config = dict(
    n_layer=11,
    d_model=64,
    n_head=2,
    n_kv_head=2,
    head_dim=32,
    d_mlp=128,
    vocab_size=2048,
    activation='swiglu',
    norm='rmsnorm',
    norm_place='pre',
    norm_eps=1e-05,
    positions='rope',
    rope_base=10000.0,
    rope_fraction=1.0,
    qk_norm=True,
    attn_scale=0.186,
    bias='none',
    tie_embeddings=False,
    parallel_block=False,
    extras=['capped logits'],
    init='normal',
    init_std_qkv=0.0615,
    init_std_o=0.0763,
    init_std_up=0.088,
    init_std_down=0.088,
    optimizer='soap_variant',
    lr=0.009,
    weight_decay=0.0,
    lr_head=0.0156,
    warmup_steps=85,
    schedule='wsd',
    decay_fraction=1.0,
    decay_shape='linear',
    final_lr_fraction=0.1,
    batch_tokens=32768,
    seq_len=768,
    doc_mask=True,
    train_tokens=138500000,
    steps=4227,
    dataset='wikipedia_en',
)
Each number is 128 + 32 x the weight over the matrix's rms, rounded and kept within 0 to 255. Layers, rows and columns count from 0. Numbers have three digits each.

# layer 7 MLP gate, 128x64, rms 0.0882, rows 109-127, columns 0-63
149130122120159177049068145114087153108124184152137161111087095122111184144171120128191123116115137166058119141113081119171120102129153135183158111137144189122143110122153143139097158138151095
115204203156083072110084147145144126103162070132140139129102083085112100125129159213135120189083135114166171156169146123146123111133084098120114110111139212098087106193171091128116113110147180
130081115153191105198120168147139152070158206123146155080098159120093086117110090092156061135150138200121157115117133146167164154146192211132141132195133086066139171104130132143169156056163135
109132203154115137096178097100172147083160164122110127112096123122111125150094153136176101135158145134126131080075087161075140125144130088153151122136075167151080093101098151167130165118136128
100148133127108127138129118140125114173109137149153115114117108059184126134136107167147152086163136114116155159141191081137128149092118122062129120109148124139185115160115140124130101112086216
127090103147099111183144148166097169150115082167153063151152090107100121127113063044108113083104129129126093220188097096114148168085129156133113131099123158137130155171127121196150129158171079
114142147129123149124157127160185093157070092079123139182125146128106085186135075091099142101140100143147098174133165150066126181134146135129154136146086104153144116115063210072157086095118074
173101141146098057075142167111132195091147152083154113132128139137135079151172146150106057135110137150100069135141102134166103124098078113083148110130131137132131124142188093167105153083151107
136114131096097161094127175141098097109107141157061167126108166126124104155151158146123148080113140077085083111180168114125069140156114095153175148144120113126160161128134148146135107096110104
076127169159137158196135099138137118128142132130115145096072144121093133117094091164119079191145174188109124078134091152118136185082157111141106155108169142097115110045166084165146145108152109
126174118168132091093100094104132117150198111120207075159138081172070094151145079163087177104150123174181104112118117184147116167142138096121113128101171102142098116144135117145142074108135157
205100131100171076114118125123158155072143112102158063142141076196174140141170160185128165120123120140068195140151082218094139175136162139118144099192119160103133133149135167111116144097126152
123141118145150218130109059127182113112148154164097095115111103073095178143149191164138062097099130168163137110107176110211122147188110160162147097117117114126127063148164151092134109130081120
102060158123128150108140189120147148097142115093126135155118056110147088142165139155137145139116135120166138160133139184197109137148124127136066193144088147104113157133120144106186131123157103
108092177134163167079156091154142090148138167143145196114111113152109114163163079137116107110151147102116113141160163131187136157120118133154077148124120143115112112073204114140109032151061070
105153117109120150142101164110152083114131097061148192099135149198108113116093111112121104112129131174149083198149166092151139155178152190159194111154113112168125129135145124133129128114118124
110048096087085116177153077132120154118139116125118111105118120124152158109190110092146135102068154166094184120085114111159125143158093143116112088125117097099136109114111167125137146082170116
109092115093125205128169089109168174107153103120135103134139085171164127112118172136189129136153083094121116115134132159135136165168145156130097088089163136175134117151160122095152148138110136
109110107139166146166135126126254095162136191089117135122123144143149125148105152138176067093141107149167112153127109144109149143108140154163113135174095142149153111133144116197094147095119161